python train.py --hidden_size=160 --num_attention_heads=4 --head_dim=32 --intermediate_size=960 --vocab_size=867 --norm="layernorm" --rope_fraction=1.0 --attn_scale=0.177 --init_std_o=0.0106 --optimizer="muon_variant" --learning_rate=0.00558 --schedule="wsd" --decay_shape="sqrt" --batch_tokens=16384 --doc_mask=true
Each number is 200 + 30 x the weight over its row's rms, rounded and kept within 0 to 999. Layers, rows and columns count from 0. The size before them is the row's rms in percent of the matrix's.

# up: layer 7 MLP up, 960x160, rms 0.151, rows 773-815, columns 80-159
# down: layer 7 MLP down (transposed), 960x160, rms 0.113, rows 773-814, columns 80-159
up773,099,225,254,244,172,205,234,278,191,170,174,130,204,246,259,203,192,224,187,209,214,210,185,198,199,195,187,268,226,193,193,180,203,164,178,193,256,174,146,184,244,174,181,232,219,193,161,220,245,232,229,194,202,222,160,144,195,191,167,236,207,178,206,154,191,201,211,239,164,260,205,238,188,221,199,228,216,172,207,174,202
down773,095,207,165,216,173,184,246,183,188,181,201,204,217,210,190,155,214,151,186,232,184,202,222,198,219,188,149,175,200,200,188,124,157,224,165,270,125,239,191,182,224,241,217,170,181,194,158,237,176,131,201,155,227,254,128,165,193,184,219,199,186,159,193,172,208,164,189,237,211,211,215,211,208,196,163,216,229,175,204,199,226
up774,101,182,246,230,279,170,140,229,226,211,159,270,202,233,242,202,193,198,215,175,202,217,185,158,211,155,204,191,196,189,177,140,209,187,179,126,211,189,181,233,205,213,255,156,191,173,151,170,206,245,197,210,235,189,245,184,265,206,222,219,228,210,195,170,209,217,249,234,195,189,201,189,233,230,174,247,242,187,165,194,248
down774,110,193,194,244,229,200,228,224,207,244,230,183,229,260,208,182,169,198,173,213,199,220,190,202,246,169,216,276,171,164,179,226,214,202,168,233,190,215,183,237,179,209,224,222,144,190,185,173,207,155,221,247,208,204,183,142,222,161,189,278,194,147,226,129,140,178,184,165,193,231,163,228,137,246,203,222,235,185,153,174,203
up775,102,196,213,228,201,207,181,233,210,198,247,243,163,162,197,168,187,190,199,159,219,176,168,199,208,196,242,183,218,220,188,223,292,188,176,211,184,221,221,206,194,222,180,203,183,277,163,179,136,156,226,204,194,215,166,158,179,177,160,176,176,252,222,246,190,177,181,153,175,187,198,219,247,196,249,243,202,184,183,201,152
down775,097,201,170,132,161,243,206,221,169,203,154,206,216,209,256,261,195,167,230,202,221,214,206,175,250,212,205,180,183,197,210,167,197,226,193,138,170,165,175,262,233,156,242,197,208,136,185,232,182,216,213,190,185,200,160,235,197,219,207,148,216,142,178,166,218,205,219,219,195,298,222,168,181,197,178,136,193,212,229,190,155
up776,106,224,204,206,212,174,206,212,181,188,198,180,227,184,242,199,190,167,235,185,211,238,231,199,236,164,229,198,162,203,183,165,224,213,245,179,150,183,241,205,167,253,199,195,240,232,227,190,233,224,247,186,212,195,218,134,161,199,151,273,203,202,180,261,204,158,159,211,248,200,244,235,227,275,217,189,194,177,204,218,114
down776,102,234,168,196,156,213,169,229,227,244,227,191,222,188,203,178,231,164,176,218,218,201,230,256,203,240,211,206,231,191,169,182,208,185,214,195,200,175,204,238,225,233,214,217,198,234,243,202,185,199,249,178,193,284,205,105,156,203,174,180,243,193,162,232,175,160,222,203,225,216,200,109,174,202,139,205,233,217,252,157,179
up777,103,198,203,197,217,220,203,246,223,213,185,225,170,166,220,187,217,170,232,222,243,172,177,174,188,147,252,190,204,239,221,207,233,245,226,175,234,222,225,212,217,233,189,221,194,195,198,228,212,233,219,197,195,237,240,159,180,201,195,254,208,209,238,269,193,215,170,178,182,165,223,160,174,186,208,147,156,186,211,229,179
down777,102,244,196,244,194,239,156,202,174,182,182,215,173,181,236,234,158,234,158,192,211,247,223,173,271,194,191,210,174,150,183,178,189,222,183,236,182,187,263,169,194,203,209,191,194,189,171,217,247,145,173,185,187,156,247,210,216,244,194,232,157,239,197,223,218,200,243,234,217,217,199,221,194,243,176,213,231,185,166,170,178
up778,093,164,212,222,182,239,161,209,167,141,226,229,177,179,174,219,240,208,206,177,208,191,242,205,228,178,192,206,198,247,198,171,183,238,205,184,137,197,240,163,178,174,179,178,176,204,126,236,224,227,172,198,246,170,211,191,221,225,199,150,176,211,171,216,147,259,233,227,150,256,260,170,207,169,187,233,272,179,211,169,221
down778,089,234,141,177,203,187,219,205,238,130,225,219,141,150,183,179,138,228,168,173,245,186,232,239,226,199,173,191,153,236,198,210,198,254,235,204,161,176,212,160,240,158,218,195,201,219,201,177,193,186,216,250,240,199,185,237,226,179,187,204,172,174,203,201,228,212,205,226,215,198,229,183,198,156,193,228,222,182,176,191,184
up779,100,188,211,223,229,164,173,128,180,170,247,192,163,277,215,167,260,207,204,255,183,178,179,165,268,166,198,252,168,247,203,210,150,203,179,246,166,184,169,172,201,178,217,199,223,179,246,210,150,214,275,195,175,150,199,158,223,167,235,159,210,217,213,246,188,185,189,197,178,216,171,261,199,200,172,160,163,170,181,180,196
down779,106,193,247,250,188,231,143,208,236,220,264,204,189,159,209,210,212,172,156,197,188,206,198,136,178,193,215,186,158,224,195,161,134,199,194,240,234,190,178,202,222,228,191,199,240,201,180,223,179,191,233,217,172,237,116,132,213,211,206,247,228,179,195,200,168,167,255,257,232,180,176,226,206,201,191,182,171,177,226,215,194
up780,106,192,217,217,196,210,188,202,189,199,181,206,215,209,164,230,164,173,166,185,207,147,211,161,210,215,186,194,228,228,180,201,206,270,176,187,238,162,227,192,225,149,286,170,206,240,167,180,180,190,182,183,183,168,179,191,199,209,186,203,277,202,184,201,210,206,171,236,124,203,250,196,213,182,238,209,192,174,216,109,207
down780,116,195,141,195,169,182,179,206,169,258,269,239,186,158,183,197,218,184,209,130,159,260,219,210,229,178,203,203,215,209,182,176,225,188,194,198,203,220,239,250,215,207,160,216,253,190,244,164,200,180,243,175,254,219,172,207,214,153,195,208,192,224,164,193,185,215,184,148,223,152,203,271,226,253,222,182,209,199,203,173,203
up781,096,171,170,225,191,218,146,208,144,227,164,175,231,195,160,189,174,150,194,271,180,201,205,196,191,188,166,163,159,230,193,217,282,178,225,207,224,181,224,202,208,229,239,181,209,223,183,207,234,174,138,249,207,175,170,189,161,171,229,137,197,209,195,187,223,229,165,211,215,175,232,181,217,163,218,221,224,197,226,241,245
down781,097,138,158,161,208,158,260,213,210,200,187,166,221,184,254,168,274,208,254,218,173,177,184,209,211,188,173,242,203,202,221,214,211,212,221,182,207,193,222,196,218,159,200,177,208,241,202,206,168,199,216,187,204,154,239,203,212,236,222,199,228,185,237,211,161,127,195,245,124,202,198,145,257,185,226,200,233,245,186,206,166
up782,094,212,220,185,210,182,221,186,233,241,197,184,203,231,181,176,196,173,226,199,182,220,262,246,219,184,272,157,187,182,153,173,239,162,218,206,167,202,151,201,223,166,167,198,150,188,246,179,227,183,211,168,174,224,208,230,158,162,192,207,222,161,201,249,211,199,207,217,211,166,247,216,159,274,182,213,181,193,186,229,172
down782,106,211,143,220,175,250,201,204,187,204,167,217,213,245,189,184,183,232,175,173,191,212,218,183,157,186,211,211,163,187,211,196,234,223,216,269,169,221,184,229,207,208,188,223,203,222,170,178,233,162,210,203,214,138,173,209,176,198,217,201,143,221,207,246,184,214,182,219,204,214,227,213,174,273,208,157,183,216,201,191,183
up783,091,174,261,181,145,200,193,174,226,200,166,169,159,183,182,217,212,215,225,174,142,214,204,226,194,183,177,187,153,217,143,187,230,192,208,239,179,167,188,190,178,199,158,164,229,218,236,168,220,139,168,213,175,195,182,182,235,190,256,154,216,176,201,238,161,237,178,166,223,267,166,221,279,208,187,175,188,212,164,245,237
down783,090,180,254,184,218,201,230,232,147,198,214,194,213,176,211,137,200,227,241,193,246,212,240,208,183,202,143,201,168,187,233,137,225,311,185,172,195,198,266,223,222,181,202,238,233,199,182,221,254,186,227,181,194,137,164,190,224,191,211,175,176,230,228,189,252,164,170,189,226,158,206,167,204,224,202,189,236,190,186,224,184
up784,103,214,198,186,206,218,136,263,176,219,199,205,167,224,193,151,197,227,252,266,188,227,202,183,221,183,195,228,195,264,239,212,188,139,163,162,154,114,165,225,227,230,222,233,165,220,240,207,203,212,153,164,189,232,224,169,217,175,182,215,246,190,179,195,228,179,239,215,203,200,142,169,190,197,226,193,214,177,217,167,216
down784,106,191,153,204,225,161,191,206,181,195,198,229,233,182,244,193,182,168,231,214,209,230,229,169,184,195,171,269,218,167,149,172,185,130,215,174,214,245,214,217,233,242,220,165,183,225,226,212,210,237,194,175,177,199,230,238,198,186,220,218,217,223,180,196,213,197,179,165,193,189,176,181,206,265,178,199,205,238,216,229,176
up785,099,225,146,212,188,219,202,223,153,205,250,246,213,196,215,228,176,258,185,195,205,179,200,150,164,163,223,180,209,163,165,164,218,201,229,183,187,153,203,224,241,190,190,213,217,248,132,179,262,210,180,175,226,189,210,208,178,212,203,168,269,189,170,206,187,170,195,189,188,182,208,156,235,177,206,185,228,164,148,246,256
down785,097,221,268,149,203,137,178,177,220,235,171,145,195,152,221,210,183,176,269,174,221,231,213,199,179,197,214,173,201,239,227,211,208,224,190,250,196,228,225,166,171,204,201,199,194,147,230,227,147,244,238,209,219,200,201,215,219,164,189,205,210,208,204,218,183,231,175,203,243,228,199,200,137,165,202,235,154,205,161,168,145
up786,101,207,229,195,155,224,196,196,219,190,196,235,204,171,171,222,171,170,168,153,225,205,168,177,219,217,193,192,172,202,128,273,179,215,191,195,219,213,241,208,151,119,250,178,224,190,209,229,217,147,203,210,215,187,241,231,209,221,238,144,212,169,237,233,223,240,195,218,194,213,237,203,164,187,170,222,190,198,248,153,177
down786,111,167,206,199,215,209,212,198,157,278,228,227,264,139,198,177,155,183,148,180,182,255,179,191,221,228,178,189,223,216,131,193,154,230,157,183,239,244,178,161,197,198,210,187,206,206,222,192,180,174,196,242,178,199,226,238,216,191,242,224,209,180,186,194,166,183,197,204,182,232,256,168,236,156,165,138,174,277,234,170,197
up787,101,193,212,176,253,229,216,224,227,193,207,197,182,172,220,166,207,200,141,202,199,196,178,200,231,203,223,167,189,202,135,184,161,252,148,152,167,185,207,122,188,199,142,187,209,146,229,195,178,186,199,181,211,211,144,263,230,205,166,244,184,174,178,194,148,171,215,242,262,247,192,244,202,213,236,234,191,194,269,235,144
down787,095,196,165,174,166,235,199,233,238,212,180,161,205,176,214,215,215,182,138,262,163,229,181,193,206,219,202,189,197,212,236,234,206,215,252,206,226,197,181,262,237,232,269,174,148,216,194,250,218,225,166,228,166,154,216,212,222,260,209,191,190,171,224,175,188,228,144,159,198,212,212,241,222,160,223,199,179,199,148,151,231
up788,100,197,189,229,186,265,219,139,163,221,224,153,201,230,216,178,227,200,172,174,207,178,184,197,169,248,151,210,164,151,209,241,184,201,160,203,204,154,170,189,190,200,179,136,206,243,214,200,220,207,187,190,273,207,182,206,213,245,238,216,133,263,184,215,181,190,208,209,222,195,246,204,199,237,160,205,227,200,200,178,160
down788,105,252,169,187,229,221,247,183,202,177,203,177,244,211,233,218,244,246,195,151,174,166,240,190,217,210,204,236,214,162,244,193,166,214,181,210,232,178,216,193,204,164,190,189,233,239,211,191,195,217,172,234,263,151,198,186,221,203,257,200,134,214,201,230,225,172,185,215,203,181,177,204,210,219,214,220,252,188,161,160,203
up789,098,201,149,162,203,210,212,196,211,260,189,200,204,162,255,146,246,202,192,185,158,209,173,185,162,185,164,260,184,186,193,198,131,201,193,199,255,147,175,124,183,213,218,199,196,175,181,227,234,233,224,233,159,178,218,215,247,149,193,207,244,238,240,195,217,277,143,208,209,184,208,191,206,209,190,166,218,212,194,259,188
down789,101,264,188,130,194,251,141,207,191,186,199,243,179,137,224,162,252,144,210,210,199,157,215,170,198,186,198,163,159,229,194,211,184,246,181,253,237,196,203,166,127,193,194,203,233,212,210,229,183,179,205,212,223,219,230,200,236,255,163,226,181,206,190,211,179,182,226,201,186,225,191,203,216,183,177,175,227,237,194,180,211
up790,102,191,216,278,222,228,209,196,166,208,183,245,176,181,169,180,193,246,213,195,188,196,217,199,143,207,220,197,232,153,176,251,241,211,215,196,186,222,144,234,229,168,215,176,205,206,171,231,181,172,229,220,170,180,224,181,204,128,228,192,243,185,221,220,162,178,154,169,191,213,214,183,265,195,204,153,189,209,138,209,190
down790,099,173,220,163,224,189,229,249,185,195,233,189,208,247,184,213,207,223,251,226,231,199,181,166,204,187,219,240,167,232,224,159,202,221,177,204,267,204,131,167,225,212,118,213,197,140,232,154,175,199,192,240,210,131,197,226,230,234,217,176,174,158,156,205,211,220,240,189,212,222,223,185,163,189,172,251,212,175,230,185,237
up791,098,169,175,164,219,218,234,163,221,202,207,196,156,149,200,160,188,145,208,192,219,198,140,125,157,225,207,172,209,202,236,155,243,163,205,223,245,211,215,191,174,175,156,201,204,210,189,194,251,180,162,187,263,213,186,203,189,212,159,197,189,142,155,228,213,177,240,289,217,199,203,233,168,179,175,193,215,197,193,208,195
down791,092,259,237,218,164,194,258,212,199,182,226,208,258,161,181,206,207,205,233,214,218,177,199,175,187,181,234,235,232,168,164,204,285,259,240,269,219,200,135,178,191,185,212,221,253,189,241,197,179,197,212,150,205,183,215,182,212,176,202,191,246,198,210,181,182,186,202,154,231,207,192,181,223,241,203,190,199,221,172,175,211
up792,103,207,167,162,195,219,215,164,182,232,190,257,228,190,199,195,171,202,164,185,178,179,223,217,187,183,220,195,173,181,152,214,198,299,210,139,229,216,197,262,227,227,217,181,241,205,180,220,187,195,192,171,161,208,203,160,181,205,218,233,209,160,206,197,163,179,196,139,217,219,195,157,231,172,259,185,250,245,220,223,250
down792,096,164,173,149,200,244,175,180,214,178,254,221,219,128,205,198,167,217,230,197,239,231,178,189,166,216,163,192,231,182,196,182,194,256,166,222,236,214,232,251,189,235,177,216,194,208,180,231,214,241,196,194,243,183,184,205,184,191,193,238,188,138,194,189,166,152,172,234,135,201,182,229,203,206,223,195,247,243,173,238,172
up793,091,193,127,227,208,182,198,133,279,168,203,225,167,236,209,226,180,193,184,204,182,136,259,165,209,209,154,248,153,187,151,176,200,242,219,201,201,176,225,197,186,193,175,179,186,226,233,244,179,179,204,192,156,154,160,242,147,175,233,234,218,177,269,276,238,190,195,218,217,179,208,223,211,218,198,203,223,205,237,193,164
down793,092,210,193,205,198,160,188,155,222,195,189,216,190,184,162,229,225,188,174,221,206,207,189,159,193,203,224,244,266,180,156,141,219,195,208,232,184,217,159,140,203,154,189,203,123,181,203,249,220,231,220,183,216,201,244,159,202,217,183,267,173,212,213,201,240,181,126,232,201,226,185,174,235,191,192,223,229,222,177,175,182
up794,096,201,191,189,196,205,175,204,220,199,155,182,209,198,211,185,214,216,177,224,226,183,179,173,173,189,217,184,264,233,224,164,197,230,241,181,172,213,208,125,156,175,198,215,183,234,171,242,224,226,210,165,253,168,213,193,170,178,167,182,198,270,195,205,154,221,252,157,213,203,172,212,150,204,181,219,216,228,224,209,180
down794,100,191,215,210,193,147,221,205,147,209,187,225,186,187,189,234,117,194,199,217,194,169,268,222,183,198,217,163,192,185,215,208,237,280,194,238,202,183,185,192,249,221,177,185,190,191,175,167,213,204,195,209,240,254,201,200,173,118,182,170,189,197,238,216,178,208,184,171,152,240,176,153,211,236,227,215,208,184,164,194,166
up795,096,196,224,171,166,205,231,211,249,212,179,204,204,243,191,215,274,214,189,187,195,186,264,168,143,284,196,216,185,187,193,229,199,237,175,213,97,150,191,207,217,211,207,216,195,198,233,192,160,171,148,193,207,153,205,149,189,187,233,156,215,147,249,203,179,208,201,230,213,186,201,214,202,212,145,184,239,201,191,245,169
down795,089,209,230,235,219,159,152,225,172,183,203,203,203,164,160,218,158,173,193,179,233,182,201,191,166,194,176,212,206,196,194,282,212,218,236,222,236,199,205,208,216,230,222,202,177,194,216,264,187,248,235,168,216,124,212,209,200,226,215,223,243,195,225,224,228,174,207,151,180,196,182,211,191,149,241,263,157,181,185,155,154
up796,101,135,222,217,200,183,218,185,171,191,223,253,184,190,221,174,183,205,181,259,202,198,187,171,188,219,190,172,168,199,201,182,151,166,182,176,183,193,244,214,212,197,232,255,181,190,168,210,251,218,171,157,230,238,202,233,208,250,191,155,195,166,215,217,179,184,223,215,242,212,186,152,174,214,230,177,207,196,227,128,186
down796,099,218,202,210,199,203,261,269,198,207,185,215,164,214,245,156,165,194,172,210,226,195,147,188,191,254,172,237,171,171,203,181,290,189,128,208,206,211,156,240,216,215,224,197,217,142,192,199,203,211,182,230,182,189,186,160,186,224,223,231,199,189,171,165,183,221,213,187,131,270,194,179,161,210,173,235,207,210,208,193,242
up797,105,156,247,181,201,173,206,232,247,204,195,210,225,186,192,252,216,223,223,209,159,166,231,179,215,158,235,187,194,161,203,218,181,238,236,201,210,245,164,262,145,207,195,173,232,206,231,220,227,173,226,193,214,172,187,162,222,173,163,227,262,228,210,158,155,185,204,219,177,166,268,196,201,134,217,259,222,212,199,179,147
down797,101,220,215,159,256,190,198,215,160,237,162,215,119,265,204,236,232,193,194,179,198,204,214,195,239,244,177,219,230,140,253,211,221,198,251,220,193,156,247,128,166,201,241,212,147,216,193,218,139,202,172,220,210,241,183,216,184,184,203,252,174,182,182,180,186,171,236,223,199,193,186,236,239,244,101,239,246,176,171,183,201
up798,096,184,196,192,161,150,168,271,196,205,201,160,196,202,164,160,183,198,214,232,207,183,136,225,205,181,204,215,160,219,235,206,208,207,155,153,207,220,195,224,208,164,222,211,233,223,186,250,195,170,178,196,149,200,221,171,216,231,216,255,161,174,250,182,271,235,165,222,198,156,221,192,157,145,204,224,142,165,222,200,263
down798,095,186,187,140,209,231,282,161,241,225,196,212,221,215,228,208,261,238,226,206,186,207,197,265,175,176,218,230,192,165,150,170,224,220,215,164,203,173,163,226,200,163,221,208,219,176,205,165,146,204,224,184,191,214,201,204,225,186,210,199,202,208,163,259,173,152,196,185,186,202,204,234,239,124,209,152,172,209,207,234,190
up799,098,181,196,187,247,188,216,198,167,198,215,208,209,222,163,191,228,204,216,173,170,179,208,216,164,190,229,260,227,242,182,214,197,197,202,206,181,235,184,182,194,207,237,249,203,151,207,188,184,241,204,169,196,199,233,129,216,279,228,170,166,236,207,184,167,201,229,115,200,232,216,156,233,170,233,165,174,222,225,205,195
down799,098,215,215,213,152,248,262,220,219,190,215,251,208,148,171,201,250,179,278,210,226,170,193,195,202,206,215,194,207,174,193,207,241,164,251,243,193,217,159,172,232,221,207,202,232,245,166,183,201,216,219,225,207,174,191,226,214,205,209,200,173,203,176,254,194,266,241,228,205,223,198,264,224,241,271,182,148,173,140,200,161
up800,096,201,235,131,177,182,147,236,175,196,213,195,226,204,224,161,218,152,229,155,213,187,176,182,164,207,163,167,166,177,221,204,178,241,245,144,185,214,214,261,200,178,263,207,212,185,201,237,204,172,180,202,172,198,152,251,194,168,180,217,259,214,185,173,192,202,241,182,257,209,255,249,155,210,198,183,159,181,162,200,209
down800,098,232,107,212,183,146,283,220,155,212,166,187,167,150,203,144,196,178,174,244,220,174,177,238,233,188,246,222,174,244,164,242,184,234,155,165,199,105,231,220,219,243,198,152,184,195,196,174,204,243,176,192,192,232,183,198,222,223,182,202,210,183,196,214,211,210,198,221,208,219,135,201,258,202,168,210,234,224,233,253,222
up801,097,156,166,216,199,184,213,151,231,195,190,160,232,212,159,235,146,171,204,210,183,189,192,178,213,187,235,241,247,191,189,186,189,232,183,236,211,263,214,174,202,156,198,265,146,176,216,199,230,210,179,199,260,150,199,129,206,223,203,177,205,180,220,257,152,206,250,195,196,214,204,182,250,170,146,179,172,189,133,209,161
down801,100,238,200,169,173,184,197,267,198,210,201,180,229,236,197,190,240,215,155,182,218,167,177,216,175,203,211,251,172,208,232,189,202,199,213,184,165,240,201,198,188,222,193,150,228,218,177,184,170,123,213,228,162,198,180,215,142,209,200,211,182,166,212,193,195,182,202,195,167,192,195,190,233,226,212,227,218,199,188,162,155
up802,102,266,176,180,193,230,175,210,191,169,117,234,229,260,230,210,203,230,220,224,171,268,189,224,249,146,215,162,160,198,150,173,179,187,228,210,210,180,177,213,197,205,205,185,203,220,208,167,203,223,199,206,220,205,214,239,193,182,225,162,225,233,201,170,188,227,248,228,183,222,180,296,196,207,233,217,190,228,178,132,176
down802,104,203,153,204,193,192,262,168,164,173,134,182,210,207,238,208,175,228,149,187,183,209,221,233,230,188,218,192,171,206,235,162,234,204,187,205,197,238,200,218,201,155,220,201,185,208,207,225,178,216,154,181,205,165,194,177,194,195,243,226,244,219,226,195,172,218,162,202,221,275,214,231,187,312,245,162,247,206,146,184,119
up803,105,229,201,242,161,151,190,236,151,189,241,207,158,209,179,187,249,215,194,209,199,191,183,167,180,203,196,220,230,186,147,194,191,233,249,196,180,232,239,191,209,269,248,136,188,195,183,192,220,124,186,200,166,183,224,175,230,162,206,239,284,188,204,167,261,219,183,218,200,150,209,166,184,164,171,198,191,180,211,170,171
down803,106,184,185,172,174,141,229,175,217,207,267,178,266,201,216,192,213,219,196,218,195,136,181,196,197,184,197,249,185,172,199,204,218,255,223,122,195,184,189,203,204,196,203,190,182,216,172,147,164,253,173,166,161,203,178,222,174,213,250,185,232,230,267,190,185,226,192,255,196,237,226,126,225,240,200,246,250,213,162,194,188
up804,101,200,185,189,202,241,167,200,186,216,214,231,216,172,205,235,237,191,215,175,208,211,196,135,146,201,170,193,219,233,152,167,171,198,130,207,293,205,286,206,161,218,202,217,247,232,228,205,229,186,213,144,207,219,182,186,180,135,153,191,209,142,259,182,177,211,183,206,225,209,223,180,219,211,218,191,210,196,186,240,223
down804,101,217,230,206,182,205,158,183,215,192,231,243,176,168,227,213,159,216,283,190,175,233,239,209,191,214,166,213,241,172,209,278,222,196,174,155,151,174,212,231,180,230,187,187,185,216,187,176,173,166,214,206,240,196,175,208,148,242,164,237,152,210,162,166,239,178,214,247,185,202,212,203,210,186,149,192,214,205,214,188,169
up805,100,204,152,203,161,207,157,238,258,208,218,185,288,221,186,158,197,179,235,194,214,198,230,191,206,203,211,202,246,196,223,172,204,186,147,150,151,183,216,209,185,200,227,264,212,238,225,234,138,183,215,153,254,173,201,211,217,238,240,167,177,173,144,165,188,167,203,200,153,237,198,195,158,201,249,206,214,186,240,229,183
down805,096,227,174,207,165,154,224,167,180,171,236,203,178,180,173,226,202,260,231,178,236,197,124,178,181,237,196,150,202,179,236,231,161,179,265,215,238,241,205,181,188,216,195,204,203,222,224,220,279,157,150,183,237,174,163,225,200,208,226,159,160,154,205,226,117,162,150,150,208,172,137,210,218,198,192,153,215,166,173,181,242
up806,101,215,232,230,214,183,228,185,214,191,178,216,149,216,211,263,220,209,218,168,201,214,143,152,231,168,176,182,159,205,203,190,195,162,201,200,178,251,172,198,192,238,171,185,197,169,227,189,176,172,195,182,201,201,187,254,221,128,240,258,284,196,250,243,142,151,145,188,242,218,225,195,247,171,196,135,206,168,202,234,226
down806,098,230,191,194,224,229,195,199,228,179,161,171,168,132,219,192,237,193,143,231,211,195,202,149,197,193,189,150,250,184,216,228,208,219,220,188,180,213,171,200,236,181,248,162,165,213,199,206,210,169,181,190,247,234,203,220,199,201,198,166,224,168,210,184,210,222,184,197,199,220,170,145,259,240,226,202,214,226,257,154,235
up807,103,263,263,172,195,185,226,250,137,212,181,196,211,144,196,155,166,212,205,236,218,243,161,192,145,206,183,223,188,216,216,144,208,230,145,189,194,195,175,222,229,221,131,196,206,265,216,181,212,177,189,176,220,200,211,205,164,141,240,241,203,204,174,218,180,203,209,175,200,205,224,172,212,185,219,200,190,244,208,200,288
down807,108,229,193,209,196,226,201,177,182,193,169,205,173,125,191,153,178,224,192,138,215,189,208,180,200,203,259,221,193,208,193,201,159,240,142,235,170,201,168,255,194,191,160,184,190,230,223,172,220,230,216,184,216,203,184,184,181,160,226,187,181,158,192,187,171,206,243,220,231,175,249,214,177,224,235,219,214,176,198,185,205
up808,091,179,162,223,214,179,261,194,205,197,203,243,180,237,198,266,244,166,186,203,234,204,241,180,175,199,171,198,217,273,170,222,197,206,178,194,246,195,213,272,215,233,200,207,226,160,195,154,251,144,248,152,260,226,195,218,185,244,217,204,186,169,259,222,197,207,247,214,229,187,227,229,186,238,160,202,207,161,176,242,166
down808,090,193,245,183,178,157,197,171,189,175,202,205,175,242,213,148,211,187,228,210,182,248,210,225,219,227,196,186,206,155,210,212,205,128,148,203,193,215,199,145,160,186,236,211,217,207,212,226,141,247,195,214,209,244,259,209,277,196,192,200,199,157,175,198,151,225,208,185,216,205,245,172,197,218,213,174,153,221,178,200,190
up809,101,200,225,238,177,221,181,141,191,203,178,203,267,217,167,236,216,205,199,206,161,207,226,180,218,228,218,170,239,251,215,225,229,159,246,199,230,218,230,203,196,138,196,248,182,211,198,184,155,199,210,205,218,211,248,165,176,251,183,191,234,230,169,167,162,234,212,214,175,276,183,191,241,197,206,91,147,243,192,171,183
down809,097,223,202,190,223,202,259,188,194,222,173,233,229,198,208,211,196,163,200,139,238,190,218,167,189,222,197,190,185,202,168,251,140,221,150,121,135,226,148,180,189,218,164,224,240,230,174,190,217,182,184,173,180,241,184,230,146,217,247,198,221,193,215,151,234,164,218,261,282,206,186,194,168,211,171,215,211,205,196,231,171
up810,097,179,197,222,203,220,260,181,149,243,205,135,156,151,221,160,198,206,211,194,184,196,212,209,210,213,213,190,163,218,178,186,161,206,231,156,225,191,205,198,188,197,204,230,221,172,203,189,204,156,189,191,200,206,186,240,254,216,234,182,169,162,169,205,161,231,209,261,155,172,160,201,205,216,163,234,200,137,258,127,220
down810,094,196,188,240,145,187,253,213,196,151,164,182,159,196,185,174,179,175,201,209,202,242,196,246,209,170,235,129,235,143,208,221,306,205,159,206,167,224,251,173,187,188,227,189,194,165,197,233,167,200,143,208,192,196,204,249,210,179,204,250,283,184,226,119,236,222,161,238,196,202,173,153,162,160,205,195,248,216,157,196,180
up811,098,142,192,245,142,208,179,229,239,184,206,227,238,151,176,228,192,196,200,201,188,164,216,211,166,213,210,176,174,185,184,189,174,215,190,151,163,163,164,229,217,184,185,232,143,239,216,174,220,177,148,261,203,180,183,186,186,208,253,202,210,224,163,222,185,181,139,195,216,169,213,239,207,190,176,160,134,243,191,243,172
down811,094,195,206,197,205,213,173,175,168,181,174,227,189,187,245,171,204,183,156,192,202,171,194,213,249,153,183,227,239,149,189,229,170,200,246,223,193,209,241,214,204,205,191,155,155,223,174,237,205,209,189,159,183,169,204,212,176,211,203,178,250,161,130,191,197,223,200,212,200,207,217,199,189,180,186,234,228,189,189,182,270
up812,101,173,242,230,188,191,219,187,218,240,150,200,249,191,125,172,175,180,218,280,244,220,189,153,229,195,209,181,207,203,155,115,160,208,139,157,232,159,215,209,200,202,199,190,217,233,182,202,195,197,188,164,262,214,244,203,202,158,205,233,272,174,222,158,210,210,161,228,190,222,191,178,150,143,204,222,272,142,204,194,216
down812,098,227,239,234,248,200,210,183,200,199,211,216,197,178,168,168,211,191,249,192,220,218,164,184,184,182,161,191,192,199,171,135,190,173,241,249,179,183,253,256,153,204,206,230,199,205,224,199,261,252,257,256,241,248,213,227,233,193,223,204,168,154,199,185,213,212,226,212,231,150,255,192,204,191,187,169,139,151,202,185,214
up813,101,219,220,214,247,205,204,224,289,146,199,206,188,202,197,200,171,202,135,217,239,248,131,215,246,150,156,197,212,200,235,223,189,211,143,185,220,176,196,245,252,186,180,180,253,209,219,224,205,203,197,199,226,165,212,155,238,199,178,174,225,162,197,195,187,216,123,144,227,213,184,179,158,202,246,203,188,201,215,168,184
down813,114,258,131,171,185,192,154,233,175,249,210,267,206,200,193,210,187,166,195,172,244,212,203,230,215,236,196,255,179,187,156,252,206,186,191,215,182,181,210,232,197,268,151,168,175,217,191,257,185,173,185,200,204,183,189,233,141,192,131,202,207,227,165,204,224,197,175,269,186,169,199,244,206,188,190,225,203,164,161,197,211
up814,091,239,241,214,216,183,182,230,157,145,212,158,180,180,234,197,200,190,158,209,226,218,200,188,251,165,166,182,235,199,212,264,236,241,156,189,206,172,179,183,167,232,224,184,166,228,183,221,204,188,196,203,255,172,187,160,174,198,167,214,245,179,237,195,174,228,197,184,212,162,193,235,258,259,198,222,241,172,197,195,213
down814,086,148,206,205,182,151,219,231,202,217,219,246,171,181,192,201,239,222,225,198,203,203,178,181,218,192,177,140,163,226,259,204,192,178,199,182,193,215,212,206,228,203,259,215,214,206,187,187,197,217,248,183,197,234,253,252,171,203,196,142,176,182,123,182,202,248,182,208,163,180,219,182,220,200,159,221,239,188,177,188,153
up815,089,125,178,165,246,258,219,238,186,174,160,157,244,156,214,201,182,237,182,157,171,196,168,151,202,212,236,205,201,178,247,207,174,200,215,182,199,223,234,189,216,199,198,233,177,170,205,185,240,165,184,226,222,195,161,195,244,203,209,174,173,207,230,162,228,222,225,247,225,202,227,254,198,173,231,176,204,223,270,193,240